{"head_dim": 32, "activation": "squared_relu", "init": "normal", "optimizer": "adamw", "train_tokens": 98320000, "steps": 6001}
Each number is 500 + 40 x the weight over the matrix's rms, rounded and kept within 0 to 999. Layers, rows and columns count from 0. Numbers have three digits each.

# layer 11 MLP down (transposed), 384x96, rms 0.0936, rows 206-234, columns 0-47
520508485429486475569467478457532512463452527494515554545503506552470529513456496449552531491516566513563469526469433465527485444534459492560522
587512422572491484520463489571524516447555484552470451510486572494457535472538498533567488497507501578545559580503523530496485519488551541503413
459527491478415442472472445526545595554497509480509517487446499456483575579503446514463463517461452418574446475566533507481462523560501537505486
432513456567468494462501512500487540451528459513440445497506526529503503479555521447512536541441490487570486600494524511471473504513478380560455
529549488490441485488497435448528413534508507527454570544504446570524486524508500528536478568503467536499481490462448418520497479562497471446494
528483500521489500577512506505484539516497518475510502505512501498560473489396452477471530516491523531518504588554498544572564506461483491550578
580524627482509512546465501509516452482453536464560501491508455490467511481533486532458488511490489530425494528492472544475513507474555530495505
473445479515496579531442525568469549446529512458542476511512435494533523435556427498508494522539517518463465504507412539449480535527500432412512
575511414485459459452527542509469505541509509618516590478495466492470488518547481572444528433470480489596547504478527562531486491495489551522523
495386482481532497444463495468473518545542455526477506487534507521529514505532534512510512433458554498495468417449555564584503536441531496540502
522503526524527535573550438453489493464521479572486541499433434480474509440489548459524528524552485453422500528513429452478542470441510498465526
475380458546493547530427536508533503539511528483519450457508488501533510432519467559552488459472470472543492466492496485487467531497462460546460
491472522507595502487452494532467562508523556419467473493559559533479537448468499444535552501527549500517518531492487481521525499532472420532514
472491460508494434442483502568460465610493482492554534467538451503528459462506514519519533547489549497515542452473572519553510559496549511488514
419561496557453507536530472427465484471449491463511498496490535558481494500502491613489500473468484468497485515488541560486480532438486519506500
508596477533485440536482574551511463486484475496439483514519506499457499470579496498502485571489440539497512452456501464520479477505484467559521
514490489404574546473515414487532519521472471427491552551476519516499508459402521472524495518532544426592521501504457539481465503492569562510456
576473470511466475470517529552494546463487534467462481490527494403470475484488532523544468540572521497510545475499432511423556508450467513537517
524540501533511477487466514530438540508456535504495474553494540414529520501477457533486565496552504412532482513496436517450630447560490528521561
496501540529498437507488424520552484513414563468576602477455520491517441518510405501531498493504423531506503492477491375462489485462428462447509
466653510549491510508473514579519512463510453574511515531538461460474485434494507530501524464464559486540449529493501507525550503502513416490461
466486526467485476504542476490534463483495554397483447445520526500488492573508462495597468516527488500438458542519560470561502555547479490510458
464565464453487473503513556464486441517475508497460531470455566477449579560440570456560493503587494526488501491545488492588489461516525471449536
500530561457474499472503498530489556416514529535502476449552504489501532528503468564524528524534520486464479421535496493475525459467499492534537
532435462553467428501518521523505518503541532486524509530505498512513480460543518498465534568445507449469532537526492374500514473543483566560506
520446453526555487463532451468463483465470516480515499456509512478515561475510553550443488531496539482572508496509564513525448452467469537436604
525518498532550520512508420508408472540419491470544463522452555437504536438487547500564533491533464470482453552433506519492503482575505404471551
473449541503432489492496490494534492490467465495453593451524553461512480509437494503512479449448428483525481529500551451500437460499410543460458
535511435544491452527522506465447534534496505496539576522443552561516496462458536497484548507530485466516538465522518491456508516518451487553529
# layer 11 MLP up, 384x96, rms 0.105, rows 207-234, columns 0-47
510557513522513472526493618503497472456496444449465547570377511524509482501455451474529564515467496495535534504496487523505553385511549490489525
586497565497538536474446505435481481493501508605457487495428539518556507548488499553463478457498480525500437549530478457431534487502555528492458
488461567522483524531450466510479496419588531453521520482481531468518468456560492474585484490527472529490541519433503564494512435501535522506520
523525513562450494560526436465480492461459514549489483433479473494543522399439495519503417489487477420544508537546463477515469538517516488545534
475479515521538447504449579485469518476526519555475489560478467583482468473495519514582477534500506479491474433517515440530454413501500531537478
454477506503520501484517496484517479511543526565489477535532417638530540469501493556570533542486505503527508483549482434558516507550514492454526
473494519539507451492484578519513450421569482491518421471517447623563455516583504436493482507575537502501499486534447519525474512481443458562494
604497517546517457523463559494453461487493498495495488535462544567445449544530536422553563495531482533489464447525471487464521483491493511467506
445538526524539493537473547480502463513480440497483515469502469560456544476531374547545529405482487490493480472480484536422454493564581466507426
452492500545487475451555551455467520500482471519487589439491453482581461500539482553506554444488446445502533481488434491562528485489562489453477
502536504570495490503541522481440540500484504565524514486527484527513496504483510502513516525609485442547480478586482466519529576491498583467479
447480514520481465527513546463521466433528541508503473519422489535534485484485487577474532479431426521517521575574526530461555445512544451476500
462531533518504509499568474489506423467482476534439498447450438507434507520460465550525501446465488492554469481481457520463508488503609536513482
523517540548538490575540492472518435549507464487521568496508537518472490504482427430530534496541493416495554500475533577514486533514494530535460
492466522514507480473454558512448430536569462486484532518471494563495409499533507460561484518487527495488485465521540497561488438444545518492507
580517497477504352569461486457484500469592504509586486539456399543500514463528498533625459483536525464492464476512415513420507506513600495499516
513539484583527403537479531519413472490531416523544517506446502529507461552470467545531449511508515470553497528572513524457535472580527541480479
554434504514566534433507520414427516512524509528494553433513536522543477495461412495505464437459460461563545441518495512484469422484594503477449
462473542546503501440472439471515480492514460510505520480489520532476512532542515555540529512471483441549525505573483537528419550489499494513495
464515537532536423524549593468472468514495457461428585515463499535519501540424502514476476490470475519503504525466466475479505482509564506566478
488449542469481521465549577454554443489485537494487582530522458486545435432551440545550545448492509517591495509442517585397550493536503462492506
499502509476463454526488498529549542426511471549483530454526526474472514500518461479495542515503547500527502546524410463489537515486494452506427
431449503459443527474514498509445435426531466479401548491515500497499476416490453465534514489490463444485461471449496515441515488572565489569456
463540496556493490491585470412489542503517483479543480465521484528432523484481400511523534412497500464553498467490506553464486498476550558557500
514530500493518403575500521504454473486564476454488492545468459569433501494465434551559510560562419545437587517478441491543497466578531620512451
460442515428453484504513508507473490419554452568532606501443510480454466486527509483545497477435492470518476538514416500534570577472490475619444
468521536577468457505511507502399395463517407534496455479424565539517552491455508559480463448515482481538484550569447498530461527485533523492494
474486527492411544500510477462504508512529522491469533440538450535513365466536484462518497441561524470584553472430492526485490469525481499454528